{
  "num_key_value_heads": 1,
  "positions": "rope",
  "rope_theta": 129000.0,
  "qk_norm": false,
  "lr_mult_up": 1.09
}
Each number is 128 + 24 x the weight over its row's rms, rounded and kept within 0 to 255. Layers, rows and columns count from 0. Numbers have three digits each. The size before them is the row's rms in percent of the matrix's.

# layer 3 MLP down (transposed), 896x224, rms 0.0948, rows 75-196, columns 112-167
097:117178123126105176095155117147117134143148136119090102139122120135104177139115116160141124111120137109155106104140095133129117131097102106165152172117131165097133123105
091:105124166162146131117111070140095117125121110145130130111089133152118131114084147131144127118126153118136108121132159132131132151150104144157125143105092135145144136110
105:135158104149139136164138180101146090095167121108141111126094099134103161119128111141136183094134116089095098111092124097107133154077145111127153083131132146118125155121
111:129090145145168183148102155129120146161072119126117132113133127167118136124120142114167122102145092099157159146087148149094126122094126131141125161099114145115106167158
100:116124156122143115140150120083101140154144134138149110083092150132148135135125124135166186095136109121114127111150134147162097124157127145168107117119116111117124177078
106:137118141130115129141138162149131138137158130165120124145146097160159157162120115087146087145084142086155152106159181158150131110082145141116138106131141158107126144173
098:121141129158122135101121120146115081102137137181130115082144072125130140073166124138102131171128136122081112143100145123147129125154132091075096090141084140162148113123
103:196125183125164149114135112128095105136119167123114150098113086152157112140136148145128104115111135106112112130085062114103137101116140107167162118135123079164169138137
096:122090121136183121149137102148135135108141106164162183107137135119145112100154133063120141079125092143123094104131124163095109160147129116136125148133119135147150121100
104:096059146136127166152146179135094139138098116126131169089157190176132102112155127113123117137136137120114107114117122082106110102125152084089087122130094135111081111133
096:163108137138152140079129096126116135138129127104125084134118106132077116159097165081146139092140112123133122141112129150117162136152128093102065129117077154151115116134
097:160186134129168147139158111113154156124144104112116179116154137111111122107122127130142122153121138110117160109109105134098103085121156154152151147154141127101165119116
103:136143087136142138118174155109076128105148162092097088121141135121141135137134123101160191110144119183176152098108112125132108163145112118131121089125140150113115140168
104:131142124135115127109099161149179109097144131126121116149136125105149146149085104140112131175106141115184151148147101131126184110129119190150144098164074131118118131102
105:133085120116136137145131173117166125187126129130123138131089155142136123121131130129103127148153137137112133143068132130157123157105069185128078103155145140143121121119
093:149134152132143105100127051118144153123098153141124094127142107130129142106162148113126132095168147123068124112152112106132099107126129100108130143114135147118223114131
096:095129125169122123115127046122140108117149138172155129091092123091097137146121106147119106117139139146111109114146141155122151149139121110116134121132104122129127133117
105:133118135152148109147132215118141124097174171114133133052096149106139101093109116155132119125130143112141164144151110117145136122128112141087185092125099126153137122110
096:185114106134117149114147109119117116111176069149110181155119121121150136092144113076135081124146129108118111113105129118117148117129131087122110106118139086119122145134
096:121166093087103136093138153149101176114107121145135140091150146142100110117118106125146122102133123097055133122139135181176082178095122147145170135143155147127134114118
103:108168144136148134121145114155119124146082169113134106124136129161100130132147101113113099149111138121155100111122125124143141121131138130131107115125145138118211153129
099:129126109122143117159114123151089121140113126113171106123128135103137119138134106119153126122168141111140138116100139138137127110122113116158132169120088126137110163128
106:131130165090157138131106151177166144145095175135154151133124136144106143102112114169145119120144108158106119144161117119128114108158120147138126149147137121126130136166
102:125099108125144140117123141122082139129083101158141147083129128107127172095134120158133108168149142169111133148135149143112155110130112115113116093162102151134152069113
085:142153116140154105149149029096105090102098148110129123146117140097109134110098119138110120108102157154118119103097161130122134124111128132097159132151121120153130111107
099:126113131125169109093163157158142126148138091135123056155104110162102144113146114087102152133141106136121181126135153144198158114132104175143144102131116152121091154128
099:100093172143122133135157068143126143163159135132090170149142106117157121129155163181109123121131139153104129110087127106137141126145136100149115135121122099155152127128
101:132125113102139179116121092081101094113147114111137140147117119147160142091118167098155131105138100165136104100120178135171143126137149134122138160137075148173147098164
090:141151133120129129123141135103117145110161137136145128132107146150117124113091139106107163158123128164109139122099118068112133074103133148149147102133109145161137129138
097:130167123115156120139156099109122139132099174123069143115112143108141113130135162117173136119121117146131151128127104140147140133154121118178149080145120097120093176140
102:095142146123134126106162135173130124115140108144153144107116132128137137133094097093095111132140147105135109151124108108136100114090135120126133108117101139083169137095
093:123198090128119148139123060139155164076095099134146149104110105135150142134167135103162124121151136109138132129130102087152112129158141132139155138114134109146138127132
106:149152103169079165112104146110143093120158117091115146140134119138117147151080124139141142118117133096129148136167106167146120110102122130156155125072175120157113151159
103:140109128129125180116119174161134146128085109130099118132123128137121098123142162136143119096121130146112078098099116119138105156124122131079129121149125104160134129131
097:171099120129094071146095106131116113129083094089135112110131118138112114108127127154133122144127126118127128095104117168085132140095107087153166107143056126110156115179
097:136138121104155098168110092133154142126156071099187129112141161118097141075121136148121157104158157119134083126154122124132103182095128128140102140102139132153154105118
097:133160172145120139134073177143113158110125153137109107131142161097120151116115122139135156160098094141102113105130131092146103144121072127161132066131132096172195120153
105:138103111094148172130112119137098147181150159093147133109162131123149117140134119130089099097124138143185097133155145096098136094164171115114109166129140129147121120147
096:123156113110123122147111079140137125136131163149118094130094105147142128127165186121155104123120105177143121142121091105168173129160118100098121124128106113136128073113
100:150142142098115123199151093139127099091153125150164137119116089124120111156085138168132135079180138159097106138169113131134136117116074108120123163149166153109159155187
109:156127169104176083090081162134125153143153181132154122140154116122128129109141150168131131102121131139138111109103135113147154136110104138145126136176165105148101115124
103:151113149126085114144153144139126127089112090157151091110132159110141099141120098108120125142165138158144072110144105130085119130122124075073131139110123156118140133157
099:125098128130120100124140142094134165132149090143159164115065165121159144132126133111112176124122149122086120120179143129125086130145146126137087094118119127083140159125
103:177147141182142131167142181085113149129153147129125132096173141158118155118121156153140111104126139138095101133102094151116123054075112083163140114140120121105127117149
092:115142122126117140093125100166147138153061120118152115135140114138125128109156141125134084099122061164110108138129106122123123126152117100114129141096117145136138076154
107:121100190153132126156148187158157162143124141128194160129128097111157133128104113128188136135137142126149135143160162104121174115104153130160136148103150130118104151127
105:076102109133073134143106201118104136112149072146101134119120160101124139075114086081142135148088072154124124110149141170123162140140101105144165139108101103149139115140
097:132167186147094132144135085095127185153134160151129141136120129093092080105120158139102090129114135106116148113120116133088122103146113101160118172148140140115121157132
101:131135090114137073136127108158167147137129140128139132155137122146126167184129055117116149128136110134130095120144137088149130112108107137160072113105139102122121137085
109:092187163153104149167104162158109110156123133142121160124092144102122146130150117122132131120141140155079085092137108139154145102121093132142103148118117114160107127121
111:106088054132124145130130129105132145120160157073136101133123142113132087160139124131129128101158151102148161096136134159162095187115133120140107144126152152148126154127
101:124145151116150106123085129080168101180140133156154126135128185088134148072180131131100129132105161127159144095131150108108114147142150166152181117138118115128127137130
093:123124147142140124108133061121098142067115110125101072109142125129161063098139111106101171139114123129145105118144129158119142125128154138126107127128101143112165130113
110:140168168102140118167109137122116100196092127131151105124098102108133139151136146082085127149119135134117133156085134142097123136088099055129155134134107167122134118136
095:101118114149107130135164113100127193111142141176176195120089130126156146086143115124138172132156148104097100118141101149134095137134112130150096141169162128132143123164
093:163135075138143149103159132110148147106159120139148147117145166120141104127132121158137110123093125102078088108128107159121109151132097120124128096076132113138130117095
104:115121127127092145111117155133130118169136130096095125171155110147091137125087136086100099088127101147080140112097125155108147138148169122120176101108094116147144123148
098:151124144125119101147123090123149091084145124109134134100186097137130131134137108150104114107103108141148198092121166103131135127147127130142127115118085137133128116105
102:148129171130122113130153129145110149110167115130131142121152161133135110152119128157143117132115147109136084109111165143115172099164136122106114126163112107115108107108
100:104125118111131197144167096165148053100103126088117152118074133148144141174139078122123150077123139128136106150169102109177154142087156132145123110123134126070151134106
097:150164156171103181143145094145129125073131145151108072135123120137131128148129135157141131115165142181147135143122154117154094136153132126140162135142075130125130147121
097:097091112113129157153151180130120121106163107115139112142110123110114110127145123149132132097123136164091149147124097124118118123127213155102124109150140121092142129132
094:156112152149140159086098120109120129112115112134149103135130120112129155071152153160135135140168129136074122142117118122126083114113159163132155114121101094143139153099
094:112127129118149174128110101157111130120125100101109109130109111123132160100153143108170118110102147158106098115117142157149158169113111136136139126108126117140114105141
099:136131111135105137092141063126115154088112095144141139137108144154099131096103133101150132152171128104154118129129135137132145113124142150130114149156136145087100158109
106:163100117129194102150144146151145156139104144128128117138127171137101106110115109135133140113089157111109090094152141115116115109154124147136106129148156160143137143125
100:119103138126113094147145121127141079133126127166121155120152173146118127176124114150100183171126105123139122099158155130063107171126123150090126104106141117161098143111
101:115171096110131096128134126123165135131118094122096139120122070085100162112145087122146135084104165128156130134115087085159171153144122137086128131126095110122179166136
103:112089115133120159109151133187127129142133084125115132099129128104158119112115114056188152127087128152117135116155128103126112155067171085110117122150121163092143150136
096:124178088147110120169161077146084110120084113159120121146139139161137102124170129153172121130130133129075131131122161095172115137130121149140089094140123111139171121112
099:162140165111177113162131122079116144104151176118135165108122138106164109123140138129145143121113125122100105156123119113094181164114116176145113130087089098143154124078
106:155150131129129098141133121151143097129113146179131130189108132128119136152083091093148121123163112126100111134129093113103113074099124134115127115115128114119185144111
100:140156114101156140120116109143104165169120125109082113129105122138072110119113090126143113124114109137144150108120144134107166137085163119116151110111126114104108118170
100:127126119163140103122110119127128112110095144149138108144111134145109135120149083145133141113108103157138163113110116147124134126149146098124133050099146137144167158135
108:171113093125130117141128169124174131087163154123126125120133100140114115108124139137113168148150118116078113115114139153148126140190118125117154068085113145159145123172
097:123152126177136125111130063118130104078142127129108123145146127117132129145142149103081139129136114109120118096109134116141148125095130119143134142121111160125171125105
084:141144184134127108068141068125084133145085135140132124115131164106128174147118136109102159134122106149096127130147139121141112117184161120141121152142117087134133145113
103:088126131126098109115123148070157141173145163159135127123101136128121157130184173158127082127140115113131143159125126146124130104130124130094125156154153122152156134086
101:162107144148142091113133112121125118138111128145154151120087152138135097125138114148099119106143162127118124106103145129183115145149134120130127105169085125110122142117
097:118145145130170073109123143109117102145130088154115157134094144144119136157150108142111148109135144150138119166132123106113132089161154115077151116146135106123121169100
104:125105092116094138176178152106130144116161136159086109094127108113143117110165092104108176123120153140155173136179117148125133127108106119175157100121138163128147130083
092:150169147114105117109136091135159115110129132126114173142094108149142144169107136151117075127141120145116099105124145117168135128129119158154105162140101139097109157167
097:156139115116140103149119140132178115164154131155174173122148130140155127116138142126151096112128158150077142092122166097086160105085118138109093103121113142123122088139
101:100123140125142154137137069107157091114133070126129102136130145156157111125133115107109127125121158132140090136111115101160115124148141123130129121144134147110174102122
097:171150147115143117161172092176063145117126113155147134138094143119145106097122097109172137121093080127135106091113106154058119126146140148140138145143083172140128114102
104:093106134144116124108084151135109116080114110187142148153158158095146108146182118123105121119093134099148097101159143101093107096115144122094100097177121122118138129104
100:117104123156158145133152150105145099150081151161066130083114116135153131122121102112110147160128127179160126127138128108105056165145138106133114124118122165108105139101
100:094131158118155120102141155088134113133128106157114181087163096123117172142113115076156129107104113108149086105137093105104095128100134146143141133134147125123119130128
106:141142146151129124065099126118105108140124101112134150081148124171124119109137152160133138150130132156144113118117107130170110126126157089169153088116104119123133130131
092:104131097148098117127139086156135133094115127147113141098120137126125144103121120122137101105085121162100103108153123115149148086154136107090183111099157171139113140140
102:129181104106143153125112107131144102132154117125113128122147124130111143042114125124142114095087111141156122118092109142174147144136117140115107136142115107133128127147
098:110116179104114162144116107161123184133128105172149131132097086118082142111114123105167153166096134144090149122118151129178180103141133126129144159106136147159093142135
099:106168120099130139150081155093142134099101145136151112130134088148088098157163117126073128108120167150136113145109114135145135134104149171158123131178133142147158085137
096:150112116107099116134129171102092118101117139164133106135082135110095133095118112160137148105074110152091124146159123114170120119150144158085139089152115150112149151126
104:141121144186133090143093139106127106146101134082153154126131123133142113129156135115128145111118093140128139168164171119107129107127137129145107129121164068139107134115
101:081086116147162083114092143100129104135144128168146122123127102093095097119100153121119141121123097165120115126105102139130107147127135099123068100112129108114141169122
096:137073126143133149171143058112125127089153141153120102127132146164116125181138128107131078093125129130112096069093124131116132113156124144111084120131096103118156116107
103:127109148066110127139132126155110117123146086123110108101136131116123213109120166144118131115133134089146103163144161096145165152122207087149131128125153128137163122149
101:103109152169151136153145175111103109081095095134148121126120094140126116108123098125119165106083122131077109159122141138148119151158111124087128117170129122139126179127
101:110145138124131164111129137120112133162120113124142095136090156146117140104111112118117148130096112125196104123136117122155109166154128083103171093125155120164085150103
101:127133102104134126116117119129115176122086105176118090148129107127153057101152143143118133125165146124091145119131131155126119154116147125141112135110105137120127085184
106:137126110102122159128154193145120171148149104121130114142148134153138131120117103088098132142142078135124147141116103126122105141142128088131144140115155121195129116149
096:139131098121176115152159096145115122122138144130088148115082120117147160120153104086126126127058147130121122104145137130105149114111078112095101123170131110164136140161
108:107119137119135091158114127086104120143117150131093155164147135129116156121137099133125140135125152157123117143188128129118132104144086163153095107128114126125112135128
093:147141162181128131161083067166112147111130116160156107130079124130094114118122139102125110122146159158149143104099128139097140106166148099148084106094099151131079113120
098:145097086100128135158165067128091136116127126102125155109155130127152140123093131071089132138142138148142157124118083121129152109142117091113132111167113125134102136094
101:123119110138147135116109167124152132125112101106124147147124138147138182104110112111146131092163104108088173158142159177127093110097110116095103128142129135116103131120
097:107135143121121128131132121136100148104092087082140084132155126112137094131163117105141134106146110140098115115129132157111115126131144116146126130140145124163124139108
092:159098114123145112149139089136088114149125093124168132149116146125121062139141157101137182126105124115118138130113098123114128111153125144091119167122118154138154137107
098:124152104109139132137117143102087124043106148175141182104118111158154169159146145139133123106169160154117084132123155113122089120137166156121100130127110109098149095088
103:087153119170138136126173136113176134076147108142118132110112173087108071151125118097145180138110124142151088106124102106150109182134132142118098116136129116121136120155
096:128105149142101082121165093125105129143154165138132132146120081172146126141099116146107116138130153148088114114077143134073127128097154051110125136135123110122087120141
097:111149131122137124122159110094134122120138157117129139098140105135136135114169128125125147143114149112129139094115127150092132212175168106102118121118128153131110144144
098:151143118162123100119109097081138155112153150115102138130107103159156114128123156145070101131166125129124099148131166139157137153116099103137146153104125121155139124178
104:133163149128143125169129172163092099152111082140156116118150133167124148155154170121082115150145149153150111118146178070138157116103162134095131160174144119108150120155
098:123160163128126076082116075137139165142149102129127119120147173122146186101092098166143133149176115130129133069124136134137109125134148128123089139141163117129115130097
094:136176140133139137112138091135108143095117114187118144126139142145124131111175133090152123155106118091127104101150081088104136088115145124122110122108161120138132142116
115:149112110141113142158062191119187126158147139086101120137147112117148150102122147138116136118135103134118159133126111084132108112170137149126145113152119148135144132159
103:099115139119137140172149150084167123162134102179173131083158140133138150131136132156116117097164141110108142197116101154143134118180138129088067125121132157122106139106
103:166081120151142099101144124113114115111111128123120140136065127133127080114129149152147111135129173109093172106115115076127139135123138126113093115101129071118143140092
106:144122132143131112120146117153142108093124168125097114153113131152159112170112134155118109155112156133104127186069110139123104129143099126134114094109103124130103118146
097:162097163130138132160088109140041133175092177133161124164141145147097171090102196149126133146118115153095133122110106122130157120120127081141129136115107151109096102131
# layer 3 MLP up, 896x224, rms 0.104, rows 76-197, columns 112-167
092:140108106116138116145114127089146136121123110106108102123146117156139134137085107150147131101117122095143152130130122112150168149086100132144134175105163167107123093111
102:159113123174137107122103128105084155130145123124130102155135090135113142118104116136144142149153139117121140098101140167121142078136189112118094108138157151116104106133
107:122146105148097120125123132140164125122149214096147135146128131120158144149145128111193108140160120103108155121165131151111157167094122131146103092161132110157128120157
103:106133135144107132095122128103096105151127133115108128093166149123151127122123145121151138125177107159133113143141156158109139118121115102124146098142164173112177169100
104:123155104114115134160122137128142166152157064182105108139151157123137153161143117108122118162147111128126121154147131143104112082108142157149088151138147126147138157158
097:174166121156156116117135145133105099125124142127145123102153161140115092168121123158105126111117121097143132137152107127108128154132115155066134113150157179105086131082
105:130085134096120155116102137055099125135118129132134144112121175151115135154110086136124097150163127112166085154180136119145118104115138135126115145154179126108156142127
098:156140133119154115135139129053114145150123147173141183133117156157107121136102163128126154140148098103109148111149127088158109099132169137123144149117162108163163156164
098:129180115177126141095123124139153104100100121086111143144126156125137096122122071142147070169133124100168114124127087102169130129116137156109130124136144122085132089162
098:120122100092140164108140130148130163151111141133179130093123105138112111126075157145068132142129132107140127100146081117120168100125129122070140133136118129121124095107
099:156104133154117142126165192127133141134180114153193175085160138167141119116113121129146117137122121118084149147147128155129093112091132141120121182130133136126182124121
105:152125120126171121097147134150138147168159188130167135164133138088149106121104128140141106126101142101122092154117141097137162141133134081132083158171178110121106151177
102:147109094141140130102095150122125110153156118065109094122213112098161136164128117153094117157116149133151111141135118103120121126142133125176151112159147153108165124111
103:137156130138122163111079158098135108109143182103180121154145140112121097108114157151183106112135135132136153125111074106150121183093073153102154151173123069127129110119
094:161105105135120151134106129149125154137127125113145121154148085132134076131076126137154098117126080119151080123096149127119148152126118117100145101130109136138131137133
093:127160099098143138070128127121148101158139097116163127077113137130120110124123135118150134146183101095135150114180140115102121123100159091128117122111149143142086130148
101:167111076089156143106143145139135144151132100109115127130095134118142100101122135129145126170193137116171097108109135095097143135108112140111144138096133083144151070149
095:134114124115165119097119102132142139098135116157147138120101161188186154156106136103131112153126103114136177195154124130144143129119127149130154176147115124147115141114
093:119124107134140109179128159124116145129140121135172108130133141139103129111147113132142119164126143106131145149121144090104142126144140123104120119135129102140164153145
102:142113126164108129114112139150142119119192097120122104110140165165086088086107166188130119121136168109155104112201114097104080129075111159090134129116179102151127111141
098:122117168106114140164132143113125124154117096135097114102126112162148096117119129170105137099145144154136138113173148168081109111161152133125129171150134135108113094105
106:165127119160117137148125124086144112176141141127129151163090100109110137105148093092110127117092125165145151127134090120156121111148098071118170090188150145125150116145
099:071145105095190154140147133161151087145155150110134090118122131156139084113120127134123163164134153104139134154133108125154138099132168153140120123114161142102102136132
087:087106114107128157116124116121161137122120097146130103108157131101150108124148101178120177149187131155108109131138136118161121179127126159137149104084136108114112135080
095:105089112132179148097091151102150119183160110111102146073150120153167163135114116127123093122144130166112144181113152131181127129146113129081150122130158157154125135108
099:084100114079138141145155119130107116152164133109146120177123108079204155142166155129094147161116132150105145121128127133097145156094142166108128134110104154121103126149
103:075132107167171152151156153111172092161139148133087129111128131131110125136118102144124157133112153112186088136112114157140175120115084156160144168108155126157150095162
089:116142135161143125132093105164119119162114120124128132138181119140173121131122120141122147129162125109170135172162148137149087155123134115132134122183106112101164183172
100:158076092113113141158097116109130136127150113089115094152100115117121131113096148156145127142139139102116109141122115122160097130119135145090142170174142188105068105129
100:169113131142145126135103167149122147140137149142135099107098111133128086120117133110138094097158105157120116126133093100111144100131145092159141142179158155113138131144
096:140153124097139129148098117112135075141142130150111167152145123082111120138112152089170120158152109110153129136131129090149123083141126165080142162100135120156139082108
109:093114110107134136059111133101161134140138149131161121136141172093122123145105108141167133092112138106123080138129122106133126142120090124095143193164147087144103125142
100:136089117116097157110124138139161094147127085094154126095120136123134124103141125147135169138093067146126139144139101145177158146135082145124163102138132107165085128135
097:133115126109170159126157116156114162128154139168184126139089180137131123176144121144112137161190111097122130128110095141152136144102120100110147160183154084148099166113
097:167148125140122124148103141196145110107100094158158138133175138149099131170128168145134139096117100091142093120117141148115132146102105118113157111104132131140098145098
094:103137142138123114118133129159154146147136136133102155171089114097165082164091109185154112156146062102136152107160106167138125115127103155141177122133167133106102154141
106:129094088122119147104102145152117141149178139126097122137160079119129114127157101106123093108142090130180158148130139157138146069117123129100151172151110128176116144119
099:126153144161123160134123124045161115149149121166153095119107119139106101158143133116178115168084099118139122113123100105077148149151132139113130148148131086118133091142
105:113109146174135117160135159122181141128085100145165119185154153104129143103121110128126110137085137120120134142093136126119139168108124155125134060141126124161144111118
102:097137120117165174125102137155156107139117131113131133109148115142095115186098142160110138100112117089114168112106115104172138095062095169109141156174142068096150135140
102:113143108135102134151097162149101109109171121153123160110149143093151148101163098124133189146108070107108129108122145150170104129128118145126108105149144189108103074129
098:103164136098134183136131173145130148139167167122178170118133170142100140083123076102102134116134110097090149116158161126112166114104165191175128142132147098105137118106
103:148114123122140113138121123075135144143121122124124083116098109122132130120104104139171163145117123118124137165171148117121110096142080085077134112086134168171119136116
093:106138126140124136140123126150127081137182106136160136166128111154145113128151105138121129129151162121143088133112141131081165193153152121119153162131126119146155177114
099:152135141150124135096110129155122102155108145143138107159088101106164160136144081163116149139095093110125121180154145078090182128109101128115122140149127146147155118114
099:117130117153130162083161124107132108151128157115123155149156138076118092139132158114145177149155120122146175178129118123118144129116170122069140161113146110150165124113
096:159087121138112113143160162120117118117144112098129100125148134128156103146107127134135148163126126128086150147133139141134150118116096116163154174175168095125123137136
100:100127102130113162162133132123132147120133106136121155099074155172182130136133137119126128117146097120142107132130157137174142159128127115146171155144145140119112083144
112:131118124117147129121173157143140116157129096143152114120154152131136077091177141124104123141169158105159125104154115134138135128104128076099117152085145146127080109149
108:095102148147134125131105138148112097140184131132146136139135134116108085126161118159096136111141128160138124152128157134114132151113130136096097115136199153163122108138
100:123139131120132137124131148121120127137133124115111153095148146141123117097099156117105125143178158145097123142149168119166161128136144134085141155133123137105162133131
092:102151125143149162099141156138156074144117135157130150125130163183129174181076133109151139080120132136105141115110147146159120089106134089152129130144139112108123210106
107:113147104143132146098087117118144108151127143107117104142095115112120114179128126142092149145136087123145127128104162164111129113161087122147158131154095118144166132106
099:104133115104106104117125144151164133152105111106132102099148115129146122122091142130117130106177116121117120100119137093170117122147143087121154123099140118095053139102
095:102110142105138117122140131116154127140148137133116148184082135105150117163124165150114134144152111119148154139172135125137222090138140175119143160115160095125152167108
103:119126125112125146111111147159079120134129122152135099146139120135124076118120103125153146183119117151137095113140100123116128107091112104128119145111131167127127116116
100:159051145146119119136119130103118113154161123103110124105114086131140118090128129156146164135122060131158132101131175093078139124141113109064124143148100150127127153106
104:167163127138126123154087154107126139137140158101111134121123127100166129142115114124122115162131132104154092198114169101110184130140099092079086143148131118124101149138
100:093140100141138168166113119122152113157133059153124112149123108165109107153089124097064161097141120150136151107133156134127132155114080138084168120125122154172113127144
096:114110103081158118119113148169113142116101112114128146094140120122123106162085073127115121129151097069149160118122154138140163142092136084086156142154106154140092153107
095:122126108108127122107133151166123150125134140099119125115102091116142152076108131133126120131157093128143123123140145102127148134097087162138112130133138125106138115139
093:140140122094096116126130112135121108158146124106135091109118153169141154193138113107144138101090088104118150134132142159120141108160096143131132112168170126103122153142
095:141083128160126129153175116148103167115163090129191110156152097102111097108128129097143128168139097123133152129124118122108153134132085110163174124085124123086146098113
097:134172097121111143201108122138119139140136154153125108161122101144155094179128126141096105131109164133110089145127104134154148069130109112110155125155167112135119114142
106:148115083107164108142161148164151146147175113107101177135157160123134124134075106149167108116128139128138149150119148093143118109144120148112111135118124090122108126124
097:109111099160141105114154149099136132165169144083140121137128135101105158106118105148119158110149144121111139143118164080119122156115138104149148129120133124099143093084
098:139145140140103169174143140141108110131110138074153147156092123155154142157140123119092123124159091076135103119144110103120112127110122149155120156167107138147135073114
103:088155125118160151148100137116134124153140137163123115077127085122148101102092117133117110135159138144092134102137127140089142077110111124139133131117108122123105154131
094:100142115113143112168102098107158146130127170133110139118143129111149110129141160136105103086111162074145170093157105114120116187107064141117168140089141119126153110158
095:122101080133106144135133117118124116163162148169152086149157147124100111114112112119116139148141094105150148110111111165142065172112129117149169144150118084120136159095
105:130103144097111157152169177103094077160125119168142171128181122114100105171129079163117139159159150151167104157175138124107137107164145120127127183115131104127102124117
103:136183139175127117132092140111158096161144129109119161126144106089118146123139117121114135165094151122090125102169116127104137096115108115137126117152150152142120139136
102:071111129158117144133135141167156138156120142096091114141160138130124109091152124154128148104116119095149132123152133147125134145086146167113123141127150148093138143144
102:122161128094136147157138144093089153136155146123171108155115094084148098133143114124128165122131117106137159150147167161137115122146071152162158117115137148109150139114
095:095173156135136127148171110145158110122143125132129112089158153135148088104115131110150142113125057146147085117134148139145126105079116133179158160167158126120126129129
088:110094093144138130082100173152147103163120103128156093131122124105139152143143090133115094133166132121148142150161101105100097088116133153086143109141129138081137162178
102:125128076095091131124142117110117113144181130110110145166137154105166100133160143147143152133106112100148084110124156131147149120169115125119182112134157116155114142133
102:115154105137113133170141156082129120141155178124113096152189158081108125112120130141079098123163124128142135146142152128098135166141124119122096097074137102096172108094
098:102162165149125122123110136110119120178129135111140130141125104136147123159080157180111097091108100118144151139108114168147113121073121148143115176198138142118112105130
101:128175083108155124163094132091137117120115118105156138148117162098111102095141114134150137119111124111106111093157181150091076155133125114110110127122118097126147166163
093:114092102135162105119093103156150062135119081134155109103090120095135123146136088085122130122135139144142153080164142114151141145101134088146164095138131154140136106112
095:144120135093117178176122124113096127139147129138131086116128108143122142132128124166151124125124105130165097169137112142108143104119201114137138159157139141096089098161
102:112111098086154141118172132160135156130163145176156162164086103095116131141140069112164135117151122128136115165160133165152105108074107164150164130105108163168104117133
102:106115134120127133134096130148102139151140103096145098147123114091114138105135097119124142162168079103122111125137140149146107108128134178102112133131159091167074143173
100:124096110117160161104139145135147092169139123132166112142132148141155082100110134080159133176109111111103127157167119149106130113167143145079125138120120085130161112124
093:124092132099100120108124122154118101122154134101135147129090165130161109109126135117158142123114114133122138131167135098125110115108111095116200074166150097107163143151
104:095098133111146125083128131139133126139161125157200115098097146147114081110117102113124118174126137136140103157140088125153105135118129119134158119130149073158121121157
106:149117112144125150136116138087101112118157117121149109116124171132121133169076111098088141113094161077102089140143114129141148110100122148140156187096152161134092164139
098:101125092149135120106112157125120127161121107124116128110137107143164136136130102121119108120141062090158133118123130171141126141118155151153121106119139163128079133119
099:137135112107159108148107118134140107145140111130105108151157105095124114103130145129124101126097083112088150089123148136148125133157099132105185126116140125129114140136
100:142131117166132168147114146130126128151156150117145142128132070107111118146128104155083131149140148136158094176168152173115166103161123126090127152150087167108154109134
100:097133131110136142109102131162143102146137120145151139159121140135102114090119073131118127133116135130218126126135082118111133145126156146117149113094163113112147121150
097:142130081151151131123115141054132121145089115136102161123175127080175062154099122134144092127116081147146132109145115114149131069145147094107125118130154102118124156132
101:140093139172128155109162148162113112161093115129126083131105128143128114111133127167187140147121156118144115132141102116108149097146090103146143118114143139117130120135
100:091080125106140129104119137125112109178149124135108156131155153125112109124121155178106158155132100129132132168103155115126118098157129129105096142106160137101135114108
101:124145122083135120153117100108162137149151128146125121146115129095151094149124165132120121152119145082095121102159119137108156139119065161138159142122118143116144122123
101:149148112133151139111129136135128099129115147149140158092154118103145146174148128135152130119166088123139132117107139155136157116109133135161172132162185114107159121128
094:085126122116125153178120133149199123150116140103132130121134121124094119138123140098114083094162155125147147134170152122127115147088132155126124113140163140144101151149
102:117140162138145130145169129131114090157156114080137128127156137148112143141138125103135143104113121131111084135177130054152179128125154153092106116142117118155119134127
104:126129126125129173130119174117120100134165127122121151105122143067148108148084137142122126154118134082162106114119128137165170151133098101108106114151131096129142176096
105:149090075171155162121108151114099179118124130140130149112135141108134141113098103141150107106141127158114131119138125158143128155119136123111141176137145131163147104144
094:168142126154110116121157154130130132143150150139141122123135092115121119121139157109137181172104131134174167137147125104124152158133093093102162079151156123109155118143
105:103129098091143146114151144113142144155125134112108126172125117092142111100111064141163131115167126116109083167160162099134133146086137085132103131152162104120121104098
091:074086116128153147148149109148124113144151168139153138143164112137077126172113114132145162127153122103161125153130160140143096119071122144103164171115141136150145116151
099:168095141111098151157087127130139144137142067114120160095162091109104145140121143127141154116162137124128135134139193134167120132131133125092122139110121148117143115131
102:134141124136146140099153120146156072146124137109134103065128147127114132122063147180127106127133146121147113152144114109125139120142128140100114141131144146142183128109
100:108140105168169170126128143116146108135130140102145082149119146104161164098137174119138213122103110124130149106134157115162083110138125103115120116113136126076165147136
089:149117096107089122112133105133110102172155139118172107118137107158104110136109122102115106154120142103126129127130149149151131122121152118123168158128124111176146085093
099:109142114148114144118108175112129127132121127097147147113098152134107149142115142150120178112093142124140157135143136119162132081161139093102129152118136130098127127131
102:117109134165153166170101153107145110122145120143156149125140139092097091112129145153102121117099151114147150139116166134150161148110140102125120136161157174089119149123
090:083156124111149130102138121127162137108168125130112062154141155104112097123071119122096129136158128086151146104119120142141109119111092142128093139142115140120117098117
095:165153129164135145109127135137104090119154145159096117114125100146155153116134136162158139102144127153109162138107146110151127100107182124125158090171167142163172099118
103:092179139141120113114175128104107104124142085155119127164105124123142116147121117144159115097143112146150065118146130122102134126158146122083126107127114130108165126114
101:113137147126164103157136128146123127147139150098121117089122120140134126128180127170130121146147122108139127159140129110159139115161176133121180132152156137128130121115
097:125125072153138140100084140165149103139144073165127111091129151173144129131132111130148108068124117116151130154140126142118106129101115163108098121114131180176151113125
099:108152126132122138098095129149119111151125079133149098111158158082126105154114109114086116115106137118161108150158101134109128105104125127105154150151159128167113148146
106:169146104110122136141173111114110152129132160100104135131112130132133124162155116096122186174162127116122088181141122127110144153103126131107158172123153119159135108145
104:099124136105194103170138137119146149126139144144123127132130172088097110139162130172129096092166114105141118123110138152093163085143137117088105152120135101117125144127
102:147115097121128142134159158123106086139145099120156084159160078125156145168090155161125183132136147139124160232133148132106100118132108107106136167160142163095114115115
108:147166100115158149113117168162105131165137145138127141141119166128172135126149121139105119160144192078147140150128103115127117106129102167140106152137117131109129086137
097:164097113106103140146108140132147123159141099124175102116117162130131145095115158086087110127128143115116100136121148127118122133101123114128114105114105153119137150114
095:120157109096117145121110136148154115153142119141130134120135091136113157142088149107127136099116158108134135153162101097134113120162107102132110105167163098108114119154